Part of a small language model's weights.
Size: 25 layers, width 320, 5 heads of 64, MLP 832 SwiGLU, vocabulary 16384, 40.7M parameters.
Architecture: RMSNorm before each block, rotary positions.
Training: a variant of Muon for these matrices, 6089 steps.
Each number is 50 + 10 x the weight over the matrix's rms, rounded and kept within 0 to 99. Layers, rows and columns count from 0.

# down: layer 11 MLP down (transposed), 832x320, rms 0.0422, rows 753-787, columns 192-255
# gate: layer 11 MLP gate, 832x320, rms 0.0706, rows 754-788, columns 192-255
# up: layer 11 MLP up, 832x320, rms 0.0736, rows 754-788, columns 192-255
down753:57 56 57 53 45 32 61 43 49 38 47 44 44 62 47 64 39 53 50 57 60 22 40 40 43 53 65 72 49 60 65 56 64 53 45 57 57 50 34 43 52 54 48 36 44 24 48 49 25 51 50 40 39 41 54 53 54 64 59 52 44 53 36 36
gate754:31 43 46 51 61 46 67 51 40 53 31 51 49 58 51 35 54 66 45 54 59 31 39 51 52 51 51 43 70 56 54 62 44 32 56 40 51 38 47 53 37 69 69 56 36 39 48 66 51 58 53 28 62 34 43 41 29 51 54 34 30 73 50 53
up754:72 48 53 50 42 43 52 66 49 55 55 60 40 50 45 46 52 39 51 42 38 59 44 72 39 41 43 18 32 46 54 64 41 50 55 65 59 67 59 57 53 45 50 50 45 53 61 42 58 51 32 39 49 59 50 50 52 35 44 40 53 63 53 49
down754:24 43 63 56 57 50 60 35 40 40 49 55 35 66 38 57 62 62 47 63 55 49 17 37 48 69 54 55 49 47 52 57 34 44 34 42 56 30 32 47 61 54 71 54 55 42 55 61 56 52 34 34 59 48 47 39 42 73 43 41 40 63 66 42
gate755:43 46 39 41 42 44 54 50 50 48 44 67 35 55 45 58 48 58 33 44 39 39 42 68 58 50 55 55 75 70 43 46 48 28 34 45 59 65 62 38 52 58 22 47 37 47 49 38 47 46 49 37 55 47 55 33 47 45 48 41 50 46 35 49
up755:49 63 64 40 49 45 52 45 35 44 59 56 44 72 48 52 48 34 67 60 45 50 46 55 45 55 38 59 47 49 63 44 51 52 40 58 54 40 47 55 47 46 53 46 60 34 46 55 46 56 60 62 34 50 61 49 53 59 54 70 56 46 50 52
down755:61 41 56 67 48 67 50 53 43 59 46 44 61 36 51 52 48 62 44 39 56 32 58 31 54 52 60 40 50 39 50 39 38 51 45 36 48 53 63 54 45 48 55 69 38 40 55 53 60 54 44 52 70 32 45 47 54 52 41 50 46 60 42 45
gate756:46 50 58 53 55 46 48 48 48 53 51 55 54 43 67 57 46 57 55 49 41 48 37 51 40 54 45 57 55 57 42 45 23 50 51 48 25 47 57 49 36 33 52 34 47 57 57 43 58 47 54 60 34 32 44 34 43 56 55 37 79 52 35 54
up756:36 32 62 56 69 43 52 39 62 62 68 39 52 57 57 58 40 51 56 58 41 48 33 59 38 47 32 64 37 55 47 48 38 55 55 57 39 46 55 32 53 44 51 47 59 62 51 55 66 61 54 60 39 46 47 42 62 50 43 33 37 55 29 63
down756:48 48 42 44 53 65 66 64 55 65 49 51 45 52 41 55 52 53 53 54 55 57 48 66 55 40 49 55 45 56 49 43 59 56 43 63 60 46 53 49 47 64 52 57 60 49 59 63 43 54 47 44 56 46 51 45 71 57 56 51 56 55 45 35
gate757:45 55 54 45 36 51 37 57 56 50 57 53 37 58 30 74 59 49 53 63 60 59 50 64 57 49 44 47 51 54 55 48 59 41 54 36 64 58 61 56 58 57 45 48 43 39 51 49 55 43 47 47 45 53 53 50 36 52 53 38 55 55 42 58
up757:57 62 42 63 63 52 43 62 36 62 53 52 36 48 46 39 45 42 53 63 49 46 66 57 48 48 68 44 52 58 62 43 48 51 49 40 59 43 43 65 50 40 55 48 52 35 46 31 52 47 50 58 46 66 58 30 73 52 52 44 52 48 52 42
down757:58 49 46 48 79 51 54 48 54 44 50 56 64 51 53 32 59 56 62 56 53 62 48 43 30 56 54 50 38 43 39 53 49 40 54 58 43 33 36 42 35 50 52 44 59 64 48 56 45 66 70 49 51 48 46 49 52 32 34 42 66 52 55 70
gate758:38 61 45 59 44 45 35 52 49 48 60 62 47 39 65 63 47 53 44 59 51 33 34 47 49 40 31 86 58 32 63 40 50 51 46 78 50 52 61 35 57 28 30 60 68 58 44 50 41 53 68 59 50 47 50 54 39 44 46 35 65 48 53 59
up758:49 42 68 47 52 44 51 35 48 40 36 34 43 59 21 53 40 57 61 46 67 56 73 63 68 64 40 35 52 47 35 60 54 46 65 60 37 45 55 51 47 38 55 37 46 65 34 42 51 68 62 49 49 55 57 62 52 51 50 58 35 38 39 36
down758:61 53 45 40 48 73 48 27 54 46 59 55 28 35 55 69 54 58 66 49 66 45 69 42 62 40 41 63 50 35 47 47 42 64 38 80 59 60 60 43 35 41 52 44 50 57 28 56 40 62 55 41 48 39 46 61 48 43 47 67 47 48 26 56
gate759:64 78 50 60 34 61 65 47 43 48 70 50 62 55 51 47 49 50 50 35 56 38 53 49 44 40 46 56 52 58 59 62 52 38 54 56 67 56 44 35 52 60 31 47 58 62 62 61 56 46 53 60 41 51 50 58 61 41 50 46 31 41 50 57
up759:51 47 54 31 61 36 50 61 49 54 35 64 67 68 40 47 49 61 47 48 63 50 40 54 38 40 28 50 55 59 54 63 36 41 47 70 57 57 52 54 41 50 57 45 33 45 53 52 61 46 57 49 49 56 65 56 41 71 51 58 35 37 57 43
down759:30 42 55 43 45 53 48 52 60 37 58 67 62 35 49 33 65 40 42 48 43 45 51 43 54 58 46 47 51 45 52 49 42 44 49 39 45 55 35 37 55 57 41 41 71 55 58 47 53 47 61 44 67 44 36 51 42 34 55 33 52 45 49 42
gate760:44 54 59 53 49 67 55 56 36 60 43 62 63 36 68 56 54 64 58 64 69 48 47 47 55 50 56 25 68 44 47 60 50 39 61 42 41 64 51 48 53 56 50 32 33 56 42 78 59 37 66 68 34 33 49 52 50 52 59 48 34 57 47 57
up760:36 47 51 55 37 60 44 42 43 51 47 49 47 54 59 65 41 63 56 70 32 48 47 45 62 50 63 48 38 40 73 51 34 27 55 36 50 46 56 67 46 54 53 63 45 56 54 45 43 30 48 43 46 54 33 65 37 44 50 46 48 56 47 34
down760:59 47 55 38 54 47 37 54 45 49 56 62 47 50 29 34 45 50 55 35 65 40 26 65 51 39 50 39 66 50 33 41 46 40 56 46 40 64 50 39 44 53 28 29 59 36 44 45 47 50 43 52 50 34 43 58 55 39 43 53 61 31 53 39
gate761:39 45 29 83 70 68 52 74 48 48 60 49 46 65 46 38 54 30 60 33 66 39 61 50 52 60 42 70 47 52 66 43 48 58 56 71 61 56 52 66 54 62 37 46 55 56 62 39 45 57 38 44 59 43 50 53 68 47 48 58 53 57 43 56
up761:53 62 36 59 58 65 26 44 63 46 60 54 49 53 67 44 60 36 67 77 54 47 39 52 42 31 47 63 61 22 59 39 50 52 54 33 56 52 40 62 60 39 51 49 50 33 55 51 56 61 41 51 50 43 51 34 34 53 44 56 45 59 70 58
down761:46 81 47 36 50 57 43 51 52 43 49 37 45 34 42 42 45 38 47 46 53 61 39 65 34 35 58 62 48 51 50 64 65 47 38 63 59 41 49 68 63 54 34 59 56 25 70 50 47 55 38 51 60 31 57 37 58 37 44 33 48 68 46 66
gate762:60 49 60 61 52 65 39 25 42 61 52 50 30 37 39 58 58 62 48 64 57 48 54 50 62 39 63 25 60 35 51 44 55 64 61 32 57 38 40 51 48 49 41 35 41 42 34 53 40 29 46 52 43 55 54 43 45 46 54 44 51 53 38 53
up762:60 56 57 46 67 69 50 48 46 74 52 49 59 52 26 61 45 58 46 65 43 38 47 61 62 52 61 41 55 39 32 36 46 56 45 32 45 46 41 45 56 59 38 49 44 35 56 53 55 26 51 64 49 63 51 47 56 39 46 44 56 53 44 47
down762:43 53 40 38 48 57 31 53 49 54 77 46 40 59 48 45 42 54 53 60 51 47 69 48 41 60 52 54 51 63 51 47 36 36 50 29 44 67 59 38 47 45 41 53 48 55 44 62 60 66 49 53 57 56 61 35 43 72 63 54 49 43 75 47
gate763:57 53 43 33 53 53 60 37 33 49 75 30 55 61 43 44 41 51 57 61 47 58 42 62 43 53 57 44 46 38 36 43 53 52 44 45 57 46 52 40 56 38 56 60 50 51 49 55 12 37 59 52 48 40 35 38 49 48 73 54 56 37 53 41
up763:58 52 45 57 39 60 46 53 62 62 44 51 50 62 47 35 40 58 59 47 46 59 53 50 46 63 47 49 64 64 41 69 46 46 52 47 40 38 50 43 40 42 28 48 49 37 54 38 71 68 37 39 39 60 69 59 48 53 65 63 39 55 65 53
down763:54 44 52 50 60 58 50 75 45 45 45 65 51 61 30 59 33 64 62 63 52 53 36 59 50 57 57 60 54 57 30 50 48 60 54 58 51 65 62 57 53 36 50 64 63 64 33 46 24 48 47 52 32 42 38 51 42 45 81 52 48 34 42 56
gate764:56 60 44 47 54 56 53 55 56 43 44 58 44 45 43 21 44 52 58 43 48 60 42 39 63 29 43 56 40 43 62 43 47 49 58 56 48 52 54 56 52 69 33 55 55 59 55 62 36 52 47 45 55 54 65 51 42 44 57 48 44 64 49 68
up764:47 37 50 47 64 41 40 49 55 62 54 52 53 50 62 67 60 70 54 39 57 49 57 39 58 43 52 31 54 43 52 60 48 56 68 56 54 51 39 51 52 62 27 51 40 53 58 44 42 42 61 47 50 57 45 55 59 47 54 47 48 27 24 44
down764:48 51 53 59 44 57 64 51 38 51 38 50 45 51 44 50 48 30 58 44 52 42 60 68 49 46 59 65 59 54 51 42 54 42 39 52 64 45 50 50 43 50 72 55 39 52 44 46 55 53 44 49 54 56 45 45 54 48 44 49 55 44 72 53
gate765:61 41 47 53 43 46 30 53 51 34 37 48 39 39 37 54 50 65 60 54 47 29 49 55 63 47 45 55 73 49 49 59 52 36 46 59 47 57 39 49 56 56 34 55 45 53 64 43 56 54 46 39 54 33 59 60 45 51 50 47 46 58 55 76
up765:48 50 49 67 46 45 64 40 50 58 45 51 32 41 42 47 60 53 52 43 63 68 52 66 53 40 68 40 48 48 49 63 40 49 52 68 57 50 58 71 31 48 34 55 63 54 37 61 47 51 43 37 55 69 42 49 46 47 35 58 53 43 64 32
down765:52 69 55 58 52 53 58 40 38 58 42 74 51 65 59 51 46 43 63 51 37 37 50 52 61 54 40 47 54 61 66 53 53 43 56 47 49 61 48 39 76 58 44 35 50 53 65 56 48 45 43 56 43 27 44 51 46 40 52 57 51 50 47 56
gate766:53 65 63 38 59 51 66 44 45 43 48 49 41 43 68 53 37 38 25 40 53 36 49 45 36 71 48 41 35 40 60 35 37 41 45 76 30 62 64 56 53 51 28 44 39 51 37 50 50 43 58 52 54 36 49 69 59 45 40 45 40 48 49 67
up766:42 66 37 30 34 42 69 48 56 57 43 49 47 31 53 50 94 57 50 32 43 53 45 42 41 49 48 49 48 36 62 49 45 48 62 39 46 56 41 45 51 50 46 26 18 42 41 51 56 58 29 45 73 32 51 38 65 44 47 55 65 53 66 46
down766:59 53 67 58 60 36 52 38 43 46 55 41 31 38 47 42 52 34 48 44 57 47 52 39 59 59 56 69 65 56 53 61 50 35 41 44 52 67 57 37 50 61 33 46 58 45 57 51 37 58 45 40 28 57 40 45 51 54 45 57 55 51 55 63
gate767:66 47 36 49 52 52 42 63 55 57 62 44 55 53 28 59 57 61 56 55 50 47 39 41 43 61 68 43 53 61 44 39 51 40 49 49 49 44 61 65 43 46 47 46 59 43 59 59 48 56 38 42 53 58 59 67 43 31 59 45 50 48 49 53
up767:39 59 60 66 42 62 57 74 44 52 33 55 40 54 50 51 40 43 41 42 52 37 44 63 55 51 47 64 55 58 52 61 51 49 42 45 75 39 51 33 63 50 44 55 39 53 65 61 53 39 52 51 49 32 59 42 57 60 55 37 68 41 44 56
down767:72 77 46 52 59 53 33 54 31 30 49 43 51 54 43 57 51 40 47 62 37 50 57 48 62 48 52 65 60 65 31 42 66 41 41 48 48 49 46 55 53 49 58 64 46 51 44 46 50 51 47 34 57 39 56 57 69 53 53 42 52 42 32 34
gate768:58 42 40 57 34 33 64 64 45 58 36 70 52 53 46 51 48 48 56 68 59 54 62 77 47 45 36 55 58 51 47 34 61 47 63 33 33 52 44 50 51 58 49 58 49 51 30 59 52 58 42 33 53 51 31 77 58 43 43 50 53 57 51 47
up768:51 63 56 45 58 36 55 44 43 49 45 38 69 30 51 53 44 31 38 42 46 49 41 40 30 56 51 38 39 47 53 34 51 70 37 62 51 45 56 58 52 43 41 47 37 51 55 37 48 41 52 52 57 53 49 51 31 54 52 51 31 42 73 47
down768:53 41 40 56 42 31 71 58 50 40 30 44 68 34 54 49 52 35 60 57 50 45 49 67 35 46 44 42 41 54 55 46 86 46 53 46 39 55 51 39 49 76 48 49 42 50 48 56 46 59 40 26 53 62 53 66 76 62 51 53 42 62 58 42
gate769:48 68 46 66 57 45 62 62 55 46 61 51 33 42 36 49 56 43 36 31 29 63 61 50 50 50 64 57 37 56 53 44 57 67 64 52 50 40 52 67 41 56 49 36 40 42 43 43 72 43 45 53 69 42 58 68 57 59 59 36 31 44 50 52
up769:54 54 51 36 14 53 45 58 56 47 23 27 59 38 47 49 54 49 31 47 42 65 51 44 55 38 60 54 49 50 23 52 36 43 50 49 46 61 46 33 35 57 49 50 51 40 65 52 41 48 58 36 33 47 63 50 55 44 51 74 46 68 40 49
down769:46 56 45 60 58 60 45 45 42 50 70 64 39 38 58 54 44 57 54 51 56 38 30 49 56 42 43 44 54 65 51 61 74 40 49 55 61 55 55 59 55 59 52 49 45 66 39 44 48 62 46 63 55 49 57 44 49 36 53 30 50 43 65 51
gate770:51 61 39 45 39 63 44 66 51 41 54 43 37 68 57 44 42 41 50 33 48 57 44 61 57 44 31 43 50 57 59 56 53 17 34 39 63 61 53 65 56 44 59 44 43 57 50 43 45 53 55 48 50 51 63 30 47 39 44 50 61 39 42 52
up770:54 32 60 45 50 47 53 57 58 64 40 47 57 31 50 48 60 52 55 43 41 59 45 42 50 64 39 60 61 40 52 48 47 55 60 53 42 46 46 46 52 41 43 44 56 62 53 68 33 58 43 49 37 47 65 65 45 27 58 61 51 67 45 51
down770:50 43 49 58 56 64 44 46 53 41 53 43 54 56 42 54 41 49 45 52 44 43 51 60 46 54 60 52 61 58 56 55 51 55 63 37 51 58 41 46 54 65 54 49 40 47 45 56 40 45 39 56 57 54 42 48 64 59 41 47 44 49 43 53
gate771:57 57 40 46 51 56 56 66 54 40 41 54 53 61 48 39 40 42 49 44 37 58 61 47 47 60 46 53 54 35 38 29 56 61 46 60 51 49 55 51 46 44 45 35 48 39 62 50 41 42 45 61 55 27 28 53 27 37 43 37 63 51 48 30
up771:43 58 44 67 48 52 58 51 51 57 46 50 51 61 52 63 41 65 46 46 46 41 44 46 58 70 57 69 34 37 35 74 55 44 44 52 60 52 53 38 56 76 65 57 49 47 61 79 57 52 55 66 41 57 38 53 39 53 64 46 54 47 34 50
down771:71 50 63 49 48 53 52 61 49 41 37 47 29 43 42 39 35 53 61 36 44 50 63 40 58 47 48 40 47 34 39 39 52 45 37 49 50 45 33 64 53 54 40 50 52 44 62 55 59 46 50 67 54 49 38 60 46 49 54 43 52 36 56 55
gate772:32 60 53 42 44 45 66 44 65 36 50 59 43 56 52 46 36 59 40 49 65 51 39 43 56 48 41 61 54 56 48 65 51 50 50 45 43 41 51 52 51 36 56 68 50 57 56 43 40 57 46 41 63 54 41 57 46 32 59 53 47 51 45 50
up772:52 55 55 43 37 45 41 49 19 63 27 40 46 49 22 24 74 60 62 40 25 72 58 57 57 36 61 59 46 59 51 39 45 63 59 45 52 50 35 45 55 54 43 43 55 66 46 53 39 61 66 45 41 50 44 47 67 65 38 51 56 41 55 53
down772:51 49 43 65 39 50 47 68 60 32 55 27 54 42 71 46 50 59 38 42 55 37 40 56 47 48 21 50 42 60 49 51 57 53 60 39 57 40 49 49 44 60 44 52 46 28 43 54 34 64 42 48 47 67 54 42 48 61 50 41 58 57 67 41
gate773:45 52 46 40 66 63 42 34 31 47 44 32 45 42 40 52 46 55 33 32 58 42 41 40 50 38 59 49 68 48 47 62 41 53 57 48 49 28 53 49 51 33 69 51 32 53 52 68 46 48 44 41 47 53 44 72 57 42 49 35 45 58 41 34
up773:50 28 45 53 42 47 57 52 38 53 33 50 66 49 37 53 55 38 46 46 40 53 51 49 46 48 65 43 63 53 69 37 43 52 45 54 58 36 38 66 45 48 39 55 62 49 49 53 38 50 39 52 49 58 54 59 59 73 65 61 60 53 49 45
down773:54 54 41 57 41 43 58 55 55 48 51 59 39 48 39 37 66 58 47 74 52 56 51 49 42 46 34 62 65 65 41 59 60 48 49 52 44 66 50 37 63 64 50 57 69 50 45 43 59 41 51 47 53 50 52 44 44 34 53 55 60 47 52 63
gate774:40 60 53 65 65 51 54 56 50 55 49 54 53 48 62 42 36 44 46 57 64 54 46 47 57 35 62 47 48 39 52 55 59 40 49 52 43 40 62 50 47 27 51 43 56 45 50 47 57 51 54 33 57 28 54 33 46 61 69 42 41 32 57 57
up774:24 53 67 59 51 48 53 55 54 31 55 45 54 48 63 49 63 59 61 37 48 68 48 63 49 28 40 59 58 63 55 56 71 45 64 52 47 49 43 40 54 41 25 56 45 54 29 40 59 54 50 43 43 51 66 55 66 46 52 67 41 41 65 54
down774:43 57 53 59 42 58 54 33 53 52 41 68 62 45 40 40 42 33 56 53 36 48 43 48 40 52 60 44 52 57 59 57 58 27 58 55 53 39 46 39 54 34 48 43 58 63 58 49 33 54 38 40 63 38 35 57 45 52 54 55 50 54 61 53
gate775:39 57 51 60 34 57 60 45 51 40 41 42 41 66 46 38 54 43 57 55 51 40 55 51 45 43 62 42 43 46 36 68 38 46 48 50 45 34 42 59 39 61 43 36 46 29 34 45 69 43 46 65 60 44 57 40 41 56 44 47 51 37 49 49
up775:30 53 59 60 43 48 64 61 46 46 55 37 48 60 44 57 57 39 43 37 53 42 48 50 36 26 55 42 45 47 41 33 53 60 56 53 54 47 40 53 53 64 40 49 69 60 47 59 52 38 47 51 51 58 59 44 42 54 58 57 66 50 66 43
down775:51 38 52 48 47 47 58 50 53 51 41 41 43 61 51 45 38 58 51 40 50 46 58 57 47 47 45 51 43 54 53 66 56 47 52 53 37 33 49 52 46 68 44 40 53 37 48 44 56 37 50 43 66 53 60 41 44 51 51 43 52 42 51 47
gate776:40 52 61 52 42 46 54 46 38 39 59 47 22 47 56 53 37 42 43 46 49 59 46 56 50 49 53 40 33 58 35 49 57 51 46 54 50 62 51 33 53 54 66 48 50 47 49 50 63 47 69 43 55 67 52 50 61 33 70 38 63 62 52 54
up776:48 54 50 43 60 58 47 60 47 51 34 45 47 66 50 36 31 54 60 47 50 72 42 41 51 38 49 41 60 52 50 52 64 46 53 66 45 62 52 38 63 38 52 49 41 60 50 51 43 56 47 55 53 56 57 46 70 54 54 56 50 41 58 49
down776:58 45 38 44 58 73 60 51 43 50 36 45 53 43 47 55 60 44 52 63 47 42 46 46 51 50 55 50 71 52 47 36 54 46 30 35 48 50 41 55 58 59 41 53 33 37 58 38 39 69 42 54 61 33 37 62 46 54 46 46 53 34 52 50
gate777:55 53 43 55 52 58 58 50 52 51 46 50 62 46 32 49 50 65 48 40 39 40 44 62 58 52 75 36 47 48 41 47 40 46 54 61 46 32 52 71 58 44 38 55 58 55 45 53 40 41 52 36 32 39 64 53 45 62 57 49 33 24 53 50
up777:44 47 60 64 50 46 68 60 57 39 60 28 63 47 40 69 32 44 32 49 51 51 48 63 63 38 42 52 16 63 30 50 62 47 56 56 38 44 67 52 69 55 45 60 59 39 50 50 58 42 39 37 33 53 54 55 61 52 52 64 43 39 59 58
down777:66 25 59 60 56 47 35 62 55 41 62 36 72 54 52 57 58 31 40 44 55 61 46 47 51 43 44 55 31 61 40 50 48 45 49 58 57 53 50 33 39 53 72 45 56 39 58 47 39 51 51 54 62 56 53 41 77 43 53 61 63 61 72 40
gate778:56 57 49 43 64 38 43 58 78 54 61 35 43 66 43 42 52 52 60 58 34 54 32 53 38 55 49 57 47 72 43 43 33 36 66 52 49 42 49 62 32 47 63 42 57 42 64 53 58 19 59 45 47 45 53 48 65 46 44 62 52 54 47 51
up778:64 31 35 45 41 53 41 63 42 33 21 62 46 61 52 53 42 46 51 42 57 47 60 39 57 44 48 44 43 35 49 32 60 23 46 43 59 45 78 22 48 51 36 67 52 58 57 42 74 61 50 40 36 57 47 65 50 33 46 36 49 57 38 57
down778:70 35 51 55 53 48 50 45 52 65 51 42 57 45 74 62 65 31 60 46 50 36 50 62 51 49 62 60 40 53 59 49 41 32 52 53 32 55 54 50 62 35 65 43 42 41 40 40 59 50 73 38 39 52 61 40 40 70 37 41 61 31 42 39
gate779:54 45 55 53 46 36 58 42 63 39 68 48 45 68 54 52 51 46 50 55 42 40 43 40 37 55 43 47 35 66 65 40 53 54 47 45 45 47 69 79 44 56 53 42 50 50 45 60 53 45 53 55 63 57 52 51 50 59 61 31 31 49 52 58
up779:30 44 64 50 33 48 49 35 53 61 53 46 40 72 57 55 52 50 60 44 50 39 54 57 43 51 37 60 75 41 49 50 33 58 53 62 54 53 39 49 55 60 64 55 49 46 42 52 39 51 33 63 60 46 55 59 54 51 39 65 59 49 58 60
down779:53 40 70 48 40 50 58 63 56 60 67 45 39 54 58 63 58 46 33 44 43 36 43 37 47 58 31 62 28 50 50 56 62 39 44 51 40 37 56 66 34 50 67 57 54 41 47 54 50 54 49 59 50 67 48 61 51 43 47 40 38 28 51 66
gate780:52 47 49 35 62 64 47 43 31 62 53 50 40 52 34 36 45 45 48 48 42 52 35 30 53 46 56 44 50 59 66 57 56 53 63 55 50 41 42 74 53 48 41 22 50 53 55 45 47 48 49 39 64 60 33 55 40 53 49 44 57 59 46 38
up780:73 42 46 53 44 45 50 56 65 43 42 46 51 53 61 63 50 62 47 42 49 43 57 63 52 40 39 57 56 65 51 42 48 62 47 50 66 38 58 23 53 58 49 42 58 42 43 54 36 53 38 53 51 49 56 71 54 47 41 50 58 33 55 58
down780:42 44 51 41 39 50 36 49 25 62 63 49 39 55 50 38 41 47 50 43 34 39 49 41 59 69 50 44 36 51 58 44 63 47 61 54 48 52 44 68 54 36 53 33 39 47 64 49 68 54 54 55 46 51 39 24 42 60 62 55 51 75 51 42
gate781:44 50 62 61 45 43 41 46 72 41 46 59 33 44 41 59 51 63 49 63 50 72 38 30 57 54 51 41 63 59 50 49 39 43 63 38 52 54 52 42 52 64 34 38 55 67 38 42 32 37 63 54 55 49 48 60 47 59 71 57 71 43 42 42
up781:48 54 53 71 49 42 53 62 47 49 38 50 37 58 39 37 55 53 42 46 38 53 38 36 41 43 71 40 56 53 55 33 54 53 51 40 45 51 60 60 52 55 57 58 51 38 39 63 59 46 55 32 52 61 53 62 44 43 49 61 62 50 55 56
down781:41 54 44 59 35 58 50 32 62 49 56 59 43 39 55 40 49 62 69 50 45 52 51 59 42 56 34 51 45 43 50 54 44 47 62 37 50 27 32 34 61 56 53 46 57 44 36 66 28 27 50 66 54 46 39 27 53 38 38 73 45 48 43 54
gate782:45 33 62 59 51 49 38 49 35 39 49 62 44 71 33 66 38 47 48 49 39 54 39 27 36 39 49 63 52 61 54 56 48 71 46 53 56 25 54 45 50 63 52 40 41 35 55 59 45 58 63 25 54 45 42 49 68 51 49 59 58 46 51 60
up782:52 61 50 55 34 51 59 68 57 29 65 48 46 41 36 43 54 73 46 41 61 37 60 61 54 38 48 49 57 34 43 59 50 43 48 59 58 81 39 50 55 53 42 62 52 60 48 46 50 55 47 72 43 36 50 44 47 58 53 64 38 47 50 50
down782:52 51 50 61 55 62 41 49 33 31 57 59 40 47 53 55 39 37 56 49 50 35 61 42 51 54 63 55 59 56 50 37 63 54 44 55 42 34 59 45 47 60 60 20 48 66 41 42 44 48 48 32 48 46 49 50 45 50 58 50 50 62 53 52
gate783:66 55 47 50 63 54 64 45 72 50 40 52 37 55 42 53 41 55 38 57 67 54 46 51 42 44 44 47 37 56 54 41 46 34 54 60 66 50 74 61 36 58 47 44 52 44 41 58 53 53 55 50 63 50 41 35 47 55 47 56 47 52 48 57
up783:53 52 53 64 45 55 43 43 75 41 48 61 22 57 43 33 61 52 59 63 44 52 39 59 60 51 61 59 50 44 35 49 63 40 39 38 66 35 57 47 39 44 72 23 57 51 49 65 59 46 50 59 71 55 35 58 31 69 61 51 55 43 34 44
down783:55 69 52 57 44 59 47 47 65 57 44 62 41 44 65 47 64 35 60 55 35 58 72 41 65 49 66 56 59 37 60 51 46 47 35 33 59 17 65 55 45 52 75 39 46 52 55 51 52 60 42 66 60 43 44 50 28 63 49 48 49 39 33 47
gate784:52 46 63 57 45 38 74 41 40 56 58 61 38 48 48 37 68 30 38 48 45 37 42 50 31 27 40 37 38 66 47 57 41 54 29 48 46 66 43 55 53 41 58 45 50 55 28 65 47 50 61 65 50 37 52 42 58 57 54 61 53 66 52 73
up784:52 29 42 56 55 50 44 53 49 43 46 63 51 51 70 43 35 77 48 44 57 54 54 57 52 59 49 57 31 37 24 50 57 49 43 48 63 52 63 55 57 48 53 50 59 30 38 46 50 52 51 62 56 51 50 48 60 44 27 46 35 63 48 55
down784:47 55 41 56 54 44 38 60 70 21 72 77 36 41 40 41 43 63 59 42 51 59 53 56 39 49 59 55 51 50 62 34 51 35 62 48 56 62 62 48 56 64 53 40 68 40 41 59 57 37 48 66 65 47 66 60 50 56 64 52 59 52 57 52
gate785:48 49 47 55 54 46 55 56 55 42 51 48 48 49 55 59 61 54 49 38 33 58 52 47 58 59 53 58 60 64 59 50 41 48 43 48 47 36 43 51 48 53 35 64 49 55 61 49 56 48 61 59 50 50 58 26 36 69 42 47 34 57 69 48
up785:36 48 53 50 47 60 65 46 73 60 52 62 29 47 60 53 55 52 44 59 35 55 52 57 69 51 50 61 40 51 47 62 44 61 47 42 43 47 36 31 54 62 45 29 55 37 45 25 56 52 65 48 55 59 57 50 53 46 61 44 43 44 46 49
down785:57 41 61 44 55 31 35 57 42 50 63 43 68 42 53 51 47 37 50 42 45 50 56 42 50 60 38 41 61 59 66 43 27 46 46 48 54 44 62 49 53 41 49 61 33 51 41 49 38 43 56 53 45 51 49 54 43 54 51 40 61 41 59 44
gate786:38 45 44 51 44 43 66 51 40 45 49 50 49 54 42 58 62 39 66 47 48 54 44 60 42 30 56 61 66 30 69 49 58 51 59 40 61 55 37 51 44 57 49 46 21 37 66 45 44 50 47 43 28 62 53 45 45 49 55 50 49 58 55 42
up786:40 54 50 53 50 50 49 49 45 56 39 65 56 46 43 51 51 55 39 50 55 57 48 47 53 61 76 55 66 42 38 47 44 49 72 63 58 44 50 50 47 46 55 46 46 57 56 66 55 48 53 57 48 64 62 63 46 35 47 58 75 57 54 49
down786:59 43 52 43 53 60 46 49 46 39 54 42 46 41 59 59 48 34 61 56 52 44 73 46 37 46 51 71 46 46 45 68 33 65 41 54 67 61 37 44 52 32 49 52 39 41 43 50 59 64 38 40 60 53 62 62 53 44 57 58 41 45 59 63
gate787:54 31 51 58 58 55 60 59 52 56 47 57 54 45 27 57 56 45 64 61 60 33 37 53 44 66 50 66 45 59 48 46 59 59 54 40 71 40 58 60 57 51 27 43 58 62 45 63 36 41 29 51 43 39 42 53 53 45 39 71 53 61 56 54
up787:62 46 47 49 59 62 41 62 51 72 49 50 47 65 57 53 63 57 50 51 56 39 45 59 45 51 53 48 44 42 62 55 56 49 52 43 47 50 26 32 39 70 72 61 52 30 45 36 51 58 62 57 41 49 51 51 30 36 45 46 39 56 64 52
down787:53 59 49 50 23 48 39 62 66 63 57 70 58 59 41 53 28 55 55 41 37 59 42 59 39 57 43 60 59 58 56 66 52 52 57 49 60 35 44 38 57 49 64 36 29 60 37 60 50 49 53 55 48 57 47 61 49 53 48 56 34 61 62 42
gate788:47 57 42 48 58 42 56 37 44 51 48 34 53 44 35 59 51 69 39 70 44 72 58 55 53 64 74 51 66 54 50 53 33 42 58 50 64 51 48 68 39 47 48 40 60 62 43 27 36 40 48 49 36 58 37 32 50 53 51 54 61 48 55 60
up788:50 53 58 57 52 61 34 50 59 47 57 58 35 49 48 49 47 41 66 45 48 47 62 51 40 56 35 46 45 51 29 42 42 50 25 21 43 50 29 58 52 54 50 39 56 46 51 54 47 45 46 49 35 47 59 44 57 42 47 45 61 65 40 52